config.yaml
d_model: 320
n_head: 5
head_dim: 64
d_mlp: 1280
norm: "rmsnorm"
norm_eps: 1e-07
qk_norm: true
init_std_o: 0.0
init_std_down: 0.0
beta2: 0.95
lr_head: 0.00663
schedule: "wsd"
decay_fraction: 0.84
batch_tokens: [32768, 65536, 98304]
seq_len: 2048
Each number is 128 + 24 x the weight over the matrix's rms, rounded and kept within 0 to 255. Layers, rows and columns count from 0.

# layer 12 MLP up, 1280x320, rms 0.103, rows 1073-1172, columns 160-191
[[ 94 144  93 121 143 167 101 109  55 156 154 161 163 157 158 164 141 109 108 133 140 119  94 104 124 126  97 133 118 120 108 142]
 [148 112 128 110 178 130 102 126 161 114 136 111 130 110 161 171 113 164 157  88  91 167  97 141 149 122 142 112 130 126 115 150]
 [109 144 127 137 135 125 131  87  86 124  98 196 125 174 170 125 127 149  99 119 168 126 150 142 155 113 130 126 162 119  93 147]
 [124 121 117 163 129  99 107 110  98 145 122  93 128 103 157 125 135 133  83 129 102  91 149 115 141  66 114 175  93 143 141 128]
 [ 97 125 146 158 110 181 126 150 171 136 133 142 134 106 104 100 103 140 111 142  90 106 148 159 182 136 118 150 113 124 121 147]
 [111 101 108 165 126 139 142 130 124 148 146 152 145 146 109 125 140 159  83 168 126 140 132 129 123  91 101  89 131 129 122 156]
 [115 133 169 133 152 139 118 139 154 109  89 123 158 141 138 175 132 133  74 154 142 135 107 107 105  91 163 130 154  98 111 128]
 [110 129 124 128 182 120 143 115 110 151 129 154 161 111  86 133 128 111 133 137 150 163 106 132 128 109 158 143 173 106 101 126]
 [ 85 122 114 147 162 140 101 138  95 118 109 144 140 118 162 133  83 126 151 136  82 137 143  96 131 120 120  97 117 117 131 154]
 [165 113 115 105 127 145 146 136 107 109 130 103 103  92 151 107 100 120 178 130 138 127  88 141 151 146 145 135  96 116  87 107]
 [117 111  95 157 106 103 132 162 110 140 116 140 148  89 128 172 129 147 124  93 116 159 125 153 153  97 151 134 116 104  88 113]
 [141 157 119 112 152 171 132 120 122 120 104  80 138 134  81 117 140 170 104 181 100 142  94 162 110 125 111 152 151 133 110  99]
 [122 124 148  90 127 148 167 143 156 104 155 160 167 141 146  86 139  76 175 116 106 158 131 163 100 132 134 119 104 124 124 117]
 [148 105 123 151 163 119  93 127 168 152 144 171 120 120 137 138 150 129 155 141 125 124 132 126  97 108 177 144 147 162 128 155]
 [134 154 105 120 126 144  98 193 158 117  91 140 138 137  99 137 124 207 144  81 121 105 144 170 106 110  72 139 131 111 150 121]
 [103 148 132 144  87 123 139  88 154 157 135 131 139 150 110 103 188 134 119 116 121 144 111 144  96 110 130 142 120 145 120 109]
 [118 162 156 125 122 136 146 106 132 128  71 135 135 147 109 109 145  82 151 159 105 136 139 135 126 145 147 135 137 135 109  98]
 [117 114 175 140 103 117 131 130 149 116 140 122 148 111 155 142 124 108 140 149 137  98  79 125 166 132 110 132 144 138 153 134]
 [115 108 114 124  94 176 133 131 147 109 108 103 178 123 127 120 141 146 154 102 152 137 148 105  86 126 113 118 138 195 104 162]
 [157 132 109 126 116 101 156 120 121 174 130 128 142 127 116 111 121 120 126 153  98 153 118 145 137 121 128 108  93 132 119 131]
 [168 115  95 132 131 128 121 149 145 129 152 123 105  99 137 140 123 101 121 116 147 168 112 120 131 113 139 165 112 137 106 157]
 [128 125  93 127 136 116 145 131 112 130 124 140 137 139  86 130 114 132 170 113 122 141 157 117 131 161 106 122 144 122 154 141]
 [110 104 109 108 116 152 125 124 128 123 120 126 133 130  97 140 141 135 144 132 152 158 136 109 116 159 111 130 119 105 109 134]
 [122 110 171  92 140 112 125 167 113 139 116 140 131 136 129  88 117 118 135 157  89 125  95 125 158 131 115 146 120  99 137 122]
 [149 112 142 131 132 104 123  92 154 118 152 158 168 129 133 112 198 116 153 111 151 114  96  98  87 119 129 129  92 153 118 119]
 [ 91 138 144 106 181 130 107 130 136 169 144 157 132 170 105 122 164 113 101 146 169  85  84 191 165 120  82 140 118 163 114 149]
 [147 123 135 172 113 132 128 123 132 128  87 130 172  84 138 163 138 116 111 126  99  71 114 128 116 125 149 142  84 124 104 101]
 [107 133 169 109 124 133 135 129 135 131 135 120 161 107 144  82 148 147 160 184 119  98 146 129 141 132 178 109 110 133 177 163]
 [153 151  88 166 122 123 116 135 120 135 147 137 116  99 127 133 162 117 124 114 101 174 142 121 112 111 154 146 175 117 116 123]
 [129 128 116 180 136 124 122 175 121 143  86 169 140 147 156 156 163 132 131 110 121 135  54 136 129 118 142 168 136 141 119 132]
 [135 151 129 172 161 147 144 151 153 114 123 123 126 143 166 142 156 143 146 158 100 158 108 129 119  92 163 145 138 175 129 121]
 [105 164  92 111 118  87 128  97 103 143 131 126 101 132 112 108  99 123 127 133  98 112  64 167 121 102 151 123 146 118 115 110]
 [ 69 149 156 128 125  82  73 135  80 159 133 135 129 143 110 101 123 170  91 100 122  99 117 108 109 108 116 140 117 125  77 145]
 [105 106 107  96 129 101 165 147 118 143  78 126 140 108 128 124 155 180 121 101 151 155 134 114 153 107 116 129 105 103 132  94]
 [127 146 125 132 126 123 105 132 148 135  96 130 128 144 103 138 148 149 150  99 152 141 146 130 130 100 147  82 107 150 117 104]
 [125 145  95 150 155 122 116 118 113 128 117 104 128 142  95 131 151 133 151 168  93 166 156  65 149 141 137 157 165 121  73 124]
 [140 135 155 139 121 102 177 134  69 140 122 148 147 147 133 148 104 140 128 179 131 140 113 131 117 123 115 170 144 126 144 136]
 [117 156  90  99 130 146 120 107 146 106 119 121 170 150 148 113 103 136 125 130 103 145 122  92 179 136 161 155 163 135 132 108]
 [110  91 145 149 133  82 127 145 109 137 120 145 112  94 154  90 145 120 152 142 102 110  81  60 138  98 159 155 168 144 123 140]
 [129 134 125 144 156 116 104 168 145 149 112 142 128  81 124 158 155 119 125 154  99 105  93  96 138 129 147 138 117 134 142 115]
 [147 143 107 120 121  84 155 136 170 116 131 110 117 102 147 132 122 141 162  83 150 150 129 126 137  87 132 133 131 113  76 122]
 [139 151  75 130 110 123 146 134 122 121 130 131 140 138 181 150 120 133 135 154 147 143 109  97 123 112 105 113 132 120 114 163]
 [141 130 121 129 156 100  74 102 140 135  79 120 160 135 106 117 171 129 126  99  95 140  96 113 143  96 142 164  99 150  92 132]
 [143  63 110 149 113 119 122 121 109 125  95 156 147 135 146 122  88 140 137 141 130 146 136 117 162 120 159 158  96 165 139 119]
 [ 93 136 101 139 175 100 131 145 132 104  97 126 112 135  84 106 136 114 140 115 153 166 174 119 110 103 120 147 131 167 138 155]
 [104 175  96 153 138 158  94 128 124 133 103 140 144 113 139 124 138 134 137 137  89  93 132  65 122 134  67 120 143 140 112 166]
 [ 83  90 127 152 138 154 101 155 154 110 101  96 151 111 124 140 147 124 113 158 103 131 121 174 144 120  55 113 157 154 165 148]
 [151 146 123 221 115 116 166  82  72 125  84 137  67 137  91 129 127 121  80 129 137 122 102 136 128  90 107 126 157 148 108 119]
 [113 166 124 138 159  80  89 135 154 166 129 160 126 111 115  95 113 123 141 127 133 150 117 119 129 136 192 188 103 148  92 136]
 [ 97  69 105 104 167 113 107 140  96 127 140 153 137 143 120 162 142 139 128 111 131 124 107  96 134 145 121 165 102 141 136 109]
 [ 94  98 172 107 139  88 122 117  76 156 125 115 124 113  91 100 128 132 136 118 133 124 120  60 114  73 148 105 155 136 152 111]
 [117 143 146  81 160 109  90 108 135 123 139  74  99 153  81  99 130 118 117 152 119  65  69 113 131 106  97 157 133 150  86 131]
 [114 140 133  99 129 151 102  72 120 153 151 119 140 136 168 126 158 133 116 130  54  96 113 131 106 160 153 147 127 159 124  95]
 [110 100 110 125 123 119 119  50 171 134 169 120 148 117  94 125 143 170 140 133 114 123 129 140 121 129 135 165  98 151 128 111]
 [121 114 125 143 124 150  55 105 148 102 104  94 104 133 110 122 134 143 101 132 149 169 151 113  91  65 167 137 161 156 177 133]
 [ 95 112 113 111 176 146 126 120 157 151 140 159 108 157 142 166 124 158 106 135  98  83 133  87 127 133 109 131 126 118 112 110]
 [148 134  74  91 163 108 112 124 125 112 123 161 155 118 133 140 114 128 171 127 136 130 111  96 147 113 170  95 124 153 121 130]
 [146 132 154 111 159 144  97 169 120  99 118 134 144 107 138 101 120 168 105 118 124 137 123  92 182 130 129 171 116 145 124 127]
 [148 145 123 153 120 157 117 161  94  93  75 141 153 150 161  92 132 128  78 128  90 147 157  84 137 107 159 157 148 127 116 140]
 [125 137 164 126 172 177  74  94 146 153  97  85 150 138 145 160 140 108 108 123  97 109 106 108  78 109 109 168 116 168 113 115]
 [ 98 152 174 156 154 170  83 123 149 127 123 156 147 141 124 150 149 124  60 163  86 129  79  87 158 117 111 149 119 172 112 128]
 [117 121 138 114 134 162 128  87 151 128 117 152 129 113 118 176 142  76 113 138 111 157 134 131 145 143 166 130  80 124  83 139]
 [115 103 107 137  94 161 139  96 145 126  55 174 189 117 122  68 158 112  97 147 109 127 111 137 166 125 128 160 121 129 136 132]
 [123 135 141 135 183 148  89 147 103  88  71 176 151 137 122 160 112 129 172 128 118 100 125 117 140 149 121 132 126 138 162 116]
 [132 102 111 156 128 127 137 128 116 148 115  86 174 166 105 141 164 147  95 105 128 155 133 138 149 109  99 127  91 130  92 127]
 [140 105 106 149  89 149 133 104 109 132 158 115 129 122 159 137 138 146 156 119 152 135 110  66 114  86  88 109 158 144 138 146]
 [ 98 104 122  89 126 134 147 138 122 134 107 143 107 133 139 125 174 118 131 139 120 102 110 106 148 131 175 120 133 172 132 100]
 [112  66 148 157 144 113 117 125 118 107 129 142 129  95 125 102 156 136 114 123 113 126 125 117 152 113 156 162 125 166 153 130]
 [112 141 105 155 161 129  74 159 134  73 126 136 203  89 122 138 173 172 127 116 124 110 120 116 118 144 125 154 133 168 118 108]
 [125 133 163 155 168 125 142 111 137 152 131 127  66 129  85 128 174 160 171 107 153 120 107 112 111 133 138 128 133 132 121 121]
 [129 143 149 134 121  82 114 115 168 140 104 139 115 103 146 143 156 183 118 151 145 157 174 155 146 108 139 152 108 158 113  99]
 [119 139 145 123 104 142 145 130 143 118  88 122 145 100 170 117 134 131 123 158 150 177 145 155 127 108 104 156 136 123  70 142]
 [161 126  81 170  47  99 134  94  91 135 147 130 155 148 121 110 124 115 135 169 138 139  86 121  89  92 129 154 139 129 104 126]
 [121 129 123  93 127 104 120 130 137  84  94 138 127 119 117 118 138 130 100 124 141 184 134 119 137 133 151 151  94 129 135 101]
 [138 137 159 117 155 125 136 104 121 127 122 133 156 158 153 171 107 137 152 103 153 171 119 139 119 113 164 140 113 163  84 112]
 [107 102 137  81 112  94  93 130  90 129 132 144 126 122 149 160 129 124 144 130 131 107  84 118 155 123 171 136 103 100 141 135]
 [134 111 138 142 175 112 146 107 122 132 141 109 121 108 153 143 120 146 127 164  98 137 149 101 122 108 138 130 147 144  98 141]
 [130 137  86 127 135  96 137 124 132 109  88 146 150 125 144 138 146 146 117 148 105 129 142  87 132 114 104 119 152 141 140 150]
 [117 121 117 179 143  91  96  91 144 104 116 117  99 126 143 104 181 151 120 177 113 133  66  97 160 128 142 115 122 113 103 174]
 [141 119 132 129 119 134 129 126 111 125 102  99 141  70 111 123 149 157 123 125 139 146 138 126 144 145 119  99 127 140  96  87]
 [175 115  97 129 136 118  96 147  85 139 122 112 160 132 125 158 145 140 120 133 115 104  80 116 142 112 136 138 147 103 152 140]
 [126 120 136 120 134 100 173  80 179 121 112 157 144 112 148 114 129 142 117 156 107 166 147 133 156 131 117 169 117 162  96 111]
 [129 114  91 135 143 126 112  54  68 118  75 120 169 152 121 142 180 129 147 163 151 103 140 148 135 115 140 112 106 146 111 127]
 [135 130 153 151  92 144 133 121 115 138 154 125 164 106 143 121 144 106  85 108 151  95 113  94 107 107 109 108 122 151 159 100]
 [128 112 144 141 123 145 123  74 143 135 169 134 143 119 141 162 103 174 133 164 102 135 146 149 122 143 121 145 151 114 142  96]
 [124  98 129  99 149 102 124 120 134 144 132 101 113 135  95 139 146 115 172 171 118 128 167 113 152 147 110 114  65 139 107 133]
 [104 108 121 134 116 105 108 111  91 106 122 120 126  89 148 105 149 122 145 110 136 112 188 133 130 116 104 118 133 121 127 137]
 [129 162  97  96 119 133 118 155 168 146  76 119 140 128 158 118 164 161 100 112 121 167 118 164 138 131 131 116 130 165 134 120]
 [122 158 115 118 113 159 151 108 153 101  97 154 137 122 142 121 117 146 110 132 110 103 155  94 160 143 114 131 113 125 126 117]
 [128 110 119  74 155  96 115  92 116 137 131 137 119 103 107  92 165 126 161 135 133 163 148  85 121 147 151 147 117  97 129 135]
 [106  88 151 177  87 135 143 105  98 109 127 130 114 132 150 104 134  87 116 144 126 149 131  94 105 161 182 166 157 127 106 134]
 [167 124 118 149 149 119 106 115 125 108 117  78 120 133 134 161 128 119 120 132  85 172 135 139 135  96 121 156 144 134 107 115]
 [112  85  96  90 153 144 127 152 102 137 118 104 192 100 111 114 161 106 140 128 129 113 107  93 159 106 179 145  85 111 105 158]
 [ 78 113 100 125 121 110 142 118 140  87 118 124 107  96 115 109 123 129 121 113 126 142 101  81  98 140 124 142 114 130 108 125]
 [118 107 151 167 116 139  88 110  83 126  61 121 139 144 105 132 132 106 134  91 125 126 151 113 145 113 151 111  94 161 125 102]
 [114 159 134 151  94 151 118 116 105  99 126 116 179 140 108  82  99 169 196 128 105 150 103 191 142 103 119 130  94 149  98 121]
 [ 91 141 150 169 170 173  75 150 138 141 144 123  88 107 156 143 129 159  97 171  99 117 133  88 137  97 162 129 152 113 131 162]
 [108 123 176 116 139 142 109 144 153 166 122  93 172  88  93 159 136  93 126 137  71 145 153  89 113 146 101 152 120 170 119 116]
 [142 133 131 183 154 194 122 124 123 131  88 139 151 114  88 144 127 105 165 102 144  84 116 105 157 106 135 124 138 127 130 121]
 [141 184 135 118 133 188 146 154 134  89 149 179 152 125 107 123 172 110 100 112 114 113 131 141  97 115 154 108 121 145 117 102]]
# layer 12 MLP down (transposed), 1280x320, rms 0.0958, rows 1073-1172, columns 160-191
[[113  99 117 150 102 155 172 129 108 137 128  82 136 158 141 147 108 103 147 140 165 137 141 146 110 124 155 146 155 126 118  85]
 [151 116 119  95 149 103 147 136 149 129 154 133 115 154 127 110 155 118 144 144 134 116 107  82 153 114 100 125 126 122 147 147]
 [152 130 133 122 149 123 137 115  94 117 140 104  59 141 122 121 139  98 101 152 106 109 115 105 141 120 142  90 146 118 120 140]
 [111 103 140 138 125 154 122 120 117  88 123 205 147 110 121 103 119 145 115 136 133 126 129 122 129 171  94 125 124 140 127 114]
 [120 111  77 171  92 110 137 126 119 109 109 166  89 141 110 150 139  93 136 128 117 132  96 125 101 107 158 122 134 124 128 130]
 [123 127 117 150 126 155 115 110 174 160  61 136 104 139 132 164  63 149 176 117 122 174 128 100  86 137 158 130 127 127 126 116]
 [159 157  96  99 126 114 142 122 137 128 110 150  66 128 109 127 121 159 158 162 117 201  92 121 115 133  91 133 129 127 162  91]
 [116 180  86 118 143 121  94  93 136 118  80 143 104 162 173 174 155 151 144  93 129 114 108  99 117 133 123 103 118 150 129 119]
 [103 125 119 107  94 144  87 128 122 153 150 139 120 144 112  93 100 129 106 167 131 126 171 150 117 206 165  80 162 135 117 116]
 [107 164 146 137 171 115 113 102 102 176 118  96 147 146 123 102  74  78 146 129 139 150 132 123 125 109 121  97  74 141  88 130]
 [164 151 109 190 114  69 156 119 126 130 151 110 108 173 121 144 135 129 136 143 107 101 141 126 129 172 134 111 139 109 145 161]
 [141  44 114 138 106 121 106 145 135 126 143 126 126 165 148 142 120 160 119 135 129 144 129 129 152 160 137 119 148 116 136 104]
 [146 110  97 118 135  89 128 117  99  98  73 115 138  63  68 156 109 137  86 126 120 122 122 134 103 102 123 149 126 124 128 157]
 [120 133 115 134 124 139 149 135 106 117  94 130 132 130 119 129  86 130 133  82 130 126 151 119 163 131 117 118 117  92 112  81]
 [128 122 138 174 125  81 138 190 116 128 160 128 171 139 112 114  95  83  89 143 174  81 138 152  85  92 162 116 142 158 155 138]
 [129 111 141 118 131 139 143 163 158  95 106  87 146 126 104 132 111 111 155 151 116 152 137  90 132 102 116 151 168  89 147 136]
 [ 95 121 115 160 161 123 112 132 136 110 138 119 110  99 104 130  86 115 154  90 130 150 163 100 121 114 126 136 174 146 110 122]
 [102 151  86 171 126 105 125 109 123 102 122 143 153 123  88  85 159 105 122 152 122 156 131 109 141 148 148 123 120 143 103 181]
 [110 176 121 154 159 103 138 128 145 121 165 144 145 148 116 140 120 137 153 124  87 114 121 123 106 132 133 123 133 129 116 120]
 [131 126  91 109 149 121  90 119 102 123 120  90 159 103 141 137 113 127 131 148 162  91 132  98 143 123 128 152 116 132 162 141]
 [110 159 149 159 143 129 100 154 145 123 159 129 146  89  82  85 107 130 136 110  94  88 126 141 108 158 163  97 133 145 159 117]
 [133 120 137 128 135  98 118 117 108 121 130 135 156 125 146 119 121 163 150 125 143 122 114 141 129 165 142 128  76 148 131 109]
 [118 101 173 133  91 145 111 127 128 144 118 109 148 136 150 162 108  93  99 151 113 129 147 181 129 136 144 127 173 122 145 126]
 [120 151 140 129 176 111 111 176 136 155 163 158 107 115 130 133 129 183  97 111 169  96 144  94 115 174  92 117  93  99 103 129]
 [149 102 123 133  98 125 109 118 156  80 101 163 145 133 113 112  87 129 149 105 173  82 147 132 117 159 106  89 131 101 126 104]
 [142 120 131  96  72 115 159 132 102 128 104 115 168  60 103 133  55 129  93 156 100 159 124 132 146 126 138 170 158 157 142 113]
 [122 129 142  69 143 126 124 161 122 141 103 151 109 113 138 116 121 122 132  98 152 112 113 118 122  82 116 171 140 130 160 153]
 [135  99 151 106 114 108 112 145 150 133 142 143 122 117 163 122 109  84 110 116 155 134  95 118 147  78  97 103 137 114 110 109]
 [143 134 172 113 159 130 137 126 134 103 109 139 109 163 109 118 119 139 142 148 131  71 124 123 151 189 103 155  93 130 119 140]
 [123 137 194 145 108 103 150 100 127 111 128 166 141 127 158 104 132 124  81 117  91 114 117 124 157 136 163 141  76 195 171 129]
 [134 120 129 128 130 175 152 163 130 125 140 106 174 186 142 141 140 103 117 145 115 128 175 135 110 164  85 119 155 133 137 138]
 [149 117 157 105  96 151 140 155 144 149 146 173 132 151 135 147 122 191 141 113 138 169 132 140  94 185 168  95 110 113 171 108]
 [164 121 107 100  84 152 159 135 121 112 131 137 117 160 129 133 116  90 131 125 118 172 130 121  93 129 210 157 146 121 214  98]
 [130 117 163 105 133 107 103  96 137 118 159 120 141 143 104  44 136 119 138 148  99 100 123 102 106 156 142 147 118 163 143 116]
 [118  85 139 140 117 132 131 139 123 121 112 159  95 129 185 123  90  80 112 126 122  96 134 130 129 115  89 175 118 106 117 155]
 [159 157 140 138  99 144 161  92 132  88 120 132 127 117 103 147 172 140 110 142  71 121 150 105 155 143 102 108 156 113 140 132]
 [116 148 111 115 130 127  81 146 151 114 145 131 129 105 102 126 139 138 124  98 116 161 101 126 102 125 131 155 102 115 120  97]
 [130 123 114 144  91 110 140 114 126 134 128 108 145 111 119 141 148  81 120 153  83 161 114 160 146 123  80  89 157 104 101 129]
 [137 133 123 124 133 122 129  98 121 128 144 156 153 117 141 160 116 124 133 109 115 131 158 184 109 147  97 119 140 138 131 124]
 [135 152 111 149 136 134  76 131 167 136 142 126 143  97  80 173 146 109 120 128 139 145 135  70 153 109 134 188  98 166 184 166]
 [146 122 120 127 131 151 125 134 107 144 106 138  71 140 107 105 178 102 159 135 164 166 138 143 112 120 128 154 132 111  89 159]
 [118 139 175 148 152 169 128 131 153 130 153 117 107 124 121 131 144 100 114 110 113 147 140 129 123 153 128 127  94 121 149 130]
 [133 148 152  91 179 126  83 123 111 155  96 132 148 144 127 103 158 116 105  94 158  90 105 131 120  86 173 210 100 150 100 124]
 [103 166 120 121 105 123 154 109 136 129 147 104 100 132 124 122 150 127 116 121 128 154 118 119 138 131 140 151 124 127 142 141]
 [127 119 111  96 110  99 151 141 111 130 110 140 139 112  89 106 150 147 110 139 112 111 117 148 127 149 143 123 126 145 123  74]
 [127  67 147 156 101  90 137 110 116 120 130 139 109 125 104 137 110 170 165 154 137 151 123 135 135 138 153 136 113 108 140 121]
 [127 175 138 102 154 122 123 142 119  98 106 124 124 134 132 111 129 161 154 129 148 106 115 117 144 142 153 127  95 139 118 132]
 [147 133 135 116 141  97 139 129 133 150 143 162  84  94 171 155 147 159 115 140 131  94  59 142 102 141 156 113 112 123 105 153]
 [136 135 102 155 127 137 111 149 107 136 157 110 129 109  79 145 109 129 161  79 118 167 142 134 143 109  92 109 115  88 106 112]
 [103 164 125  91 126 133 143  93 140 109 118 146 122 123 156 117 112 123 101 127 167 101 121 138 124 212 167 107 109 134 142 135]
 [143 155 164 124 108 175 157 163 154 103  74 119  89 141 144 119 147 104 133 127 137 122 129 111 110  99 143 151 174 100 120 112]
 [135 137 104 136 143 115 144 126 125 130 143 122 118 116 130 137 106 124 188 163 128 122 129 162 165 138 126 127  94 125 165 167]
 [134 136 134 146 119 153 122 141 175 147 128 130 135 116 113  96 139 125 106 118 137  88 135 113 159 125 106 137 123 159 125 133]
 [171 123 149 140 124 111 109 154 102  96 127 155 108 136 135 128 109 149 100  98 126 110 144 128 124 103 146 141 103  88 149 118]
 [ 98 136 112 134 150 116 116 123 106 138 119 113 105  97 144  82 135 134 139 142  66 110  81 117 143 115 132 147  99 160 143 175]
 [117 120  61 127 146 161 144 160 139 138 121 143 138 135  98 136 101 139 148  87  99 144 141 119 125 101 134 145 149 107 125 137]
 [121  96 177 167  89 113 121 111 135 109 118 106 148 114 113 106 145 116  89 149 111 118 132 124 157 110 101 160 167  83 122 135]
 [150 137  96 169  69 134 117 132 113 128 109  95 133 199 124 154 133 120 134 152 112 162 116 130 159 162 150 114 114 115 118 165]
 [156 153 129 109 125 115 173 116 143  79 154 108 104 129 147 123  88 108 131 126 155 144  94 130 167 144 158 111 104 124 138 134]
 [107 173 123 157 119  93  84 133 105 115 157 161 135 122 197 134 113 103 105 124 110 140 120 128 108 106 104 126 141 118 110 139]
 [165 142  88 103 112 112 138 137 124 113 135  85 123  90 112 116 125 192 127 144 157  94 146 141 134 124 109 114  70 206 118 115]
 [140 118 138 104 122  91 117 143 115 107 150 137 164 149 112 105 162 106 120 111 146 122 110 151 126 120 133  93 124 162 154 132]
 [117 101 146 121 149 120 115 135 137 102 134 103 154 164 119 154 109 114  68 117 113 145 157 141 178 117 101 124  93 145  61 150]
 [140 137 126  99 112 107 155  91 141 126 117 128 119 125 132 115 169 186  97 112 128 106 155 137 165 134 132  75 117 107 148 119]
 [110 146 114 128 143 148 117 131 105 146 119 178 100  86  95 155 141 101 117 176 151 160 108 118 120 116 154 107 114 136 142 137]
 [118 117 142  83 130 140 123 110 134 134 143 163 127 130 113 126 114 135  88 140 103 102 145 133 165 144 161 117 184 108 159 146]
 [116 145 142 130 112 137 140 124  97 139 132 153 164 110 132 134 117 118 125 113 122 105 156 143 151 154 146  88 137 134 100 159]
 [140 108 171 158 121 158 104  93 165 100 143 110 127 125 154 129 134 112 172 108 129 169 171 142 126  75 154 153 150 134 136 208]
 [129  77 133 126 176 123 103 134 108 112 124 186  98 108 132 178 179 134 100  70 148 127  83 128 104 105 124 127 124 117 129 106]
 [146 125 155 122 134 145 122 144  97 117  94 173 148 127 146 136 105  78 122 151 110 114 114 143  88 114 109 147 151 133 123 121]
 [106 131 162 153 162  99 124  83 129 114  77 111 161 137 161 149 116 107 131 110 110 150 167 100 161  91 146 141 103 137 110  96]
 [ 93 119 113 130 123 133 101 134 119 161 100 147 149 153  67 137 127 104 164 144 112 124 115 134 136 129 146 144  89  88 111 167]
 [174 149 107 147 114 110 131 171 135 119  99 134 119 113 126 165  95 112 151 136 161 159  57 169 137 136 125 161 159 135 160 104]
 [153 132 121 115 131 163 120  95 142 149 137 149 165 170  95 108 140  97 126 133 103 177 160 106 123 148 142 162 125 134  93 139]
 [150 196 141 106 134  90  98 146 137 136 125 133 100 101 155  85 172 100 119 101 151 136 132 136 127 156 137 132 135 146 126 153]
 [154 123 109 139 114 154 141 120 140 101 119 125 118 151 106 118 129 107 119 151 148 143 157 114 104 136  91  83 135 188 129 126]
 [136 163 111 110 139 107 147 118 154 131  77 125 100 191 136 128 134 142 107 119 113 151 118  80 115  88  72 115  95 161 142 127]
 [110 142 133 147 136 124 121 105 114 113 132 133 121 118 147 100 179 109 163 111 135 165 125 136 144 121 134 113 129 135 134 128]
 [146 122 106 127 149 118 127 120 174 105 144 127 182 125 133  75  97 127 157 147 143 107 140 133 155 133 149 150 158 119 113 144]
 [112 148 128 122 128 127 144 115  99 123 123 144 140 139 161 136 120 126 142 141 132 116  79 144 109  84 123 135 118 126 140 182]
 [195 134 136  99 154  93 149 107 120 152 160 120 146 140 136 160 116 152 110 106 111 146 165 137 129 115 115 126 166 158 149 132]
 [112 127 135  85 133 152 152  78 113  98 114 149 144  90 160 106 128  98 139 178 138 134 156 116 113 129 146 156 162 154  89 104]
 [159  88 131  98 124 135 154 142 134  83 155 167 143 144 152 164  88 115 111 110 111 128 125 113 143 133  93 112 132 140 154 103]
 [153 197 104  98 121 123  98  82 119  81 106 138 133 118 152  96 156 167 147 117 114 149 128 165 100 140 124 141 125 142  74 146]
 [ 93 124 149 112 138 109 108 155 125 124 115 136 114 150  99 102 109 123  95 114 144 119 128 139 129 122 152 158 105 109 117 146]
 [113 119 116 157 116 118 160 109 105 130  75 133 122 138 130 158 116 104 109  97 118 131 128 158 115 103 101 119 170 110 128 120]
 [124 145 155  93 112 118 112 121 164 103 127 118 163 122 130 138 133 155 138  72 122 157 133 137 138 169 148 169 103 127 165 140]
 [136 120 147 149 156 126 143 129  69 128 151 157 128 109 168 140 135 100 105 124 145 115 133 129 138 179  76 118 119  94 127 138]
 [122 110 120 125 102 127 101 131 120 112 146 101 166 119 166 109 145  94 108 145 142 181 140 169 130 134 111 131 163 141 107 112]
 [ 95 131 124 179 121 108 143 133 116 132 141 135  83 151 112 150 119 140 112 152 131  74 154 126 140  90 136 112 100 206 161 115]
 [124 120 123 119 111 148 120 147 147 114 146 139 117 102 115 107 128 150 127 139 130  72 104 132  89 187 109 185 101 126 109 149]
 [142 107 133 127  72 118 133  86 160 129 120 173 120 155 143 162  72 121 143 170 117 145 115 131  99  95 128 184 132 159 115 171]
 [161  95 134  96 157 119 132 110  92 101 122  94 144 112 106 137 139 124 125 127 111 122 176 144 121 115 127 152  80  82 154 125]
 [157 107 128 119 137  84 163 180 131 138 163 131 134 182 134 115  96 138 129 105 132 140 156 188 152 115 167 102 139 176 113 110]
 [140 164  99 129  91 115 158 117 131 140 144 118  92 136 151 119 128  99  97 159 131 141 147 124 129 116 128 122 131 119 159  98]
 [107  72  95 146 122 154 107 155 130  90 128 130 132  91 115 102 114 102  55 129  97  93 199  98 143  96 104 100 124 132 148 116]
 [108 157 110 145 101 140 155 106 155 118 118 142 112 157 114  94 125 179 134 139 150 141 144 120 136 133 153 123 129 168 109 108]
 [139 163  91 125  93 116 132 137 108 122 132 143 123 143 141 106 133 129 150 101 150 146 119 136 125  70 120 139 150 128 115 104]
 [175 120 183  68 166 135  94 124 124 116 105 124 190 121 170 161 126  95  46 179 113 161 119 176 127 133 155 139 106  96  88 106]
 [154  78 158 152 158  86 141 135 144 153 159 119 101 120  92 138 122 130 127 124 132 182 122  79 129  95 110  96 114 133 135 158]]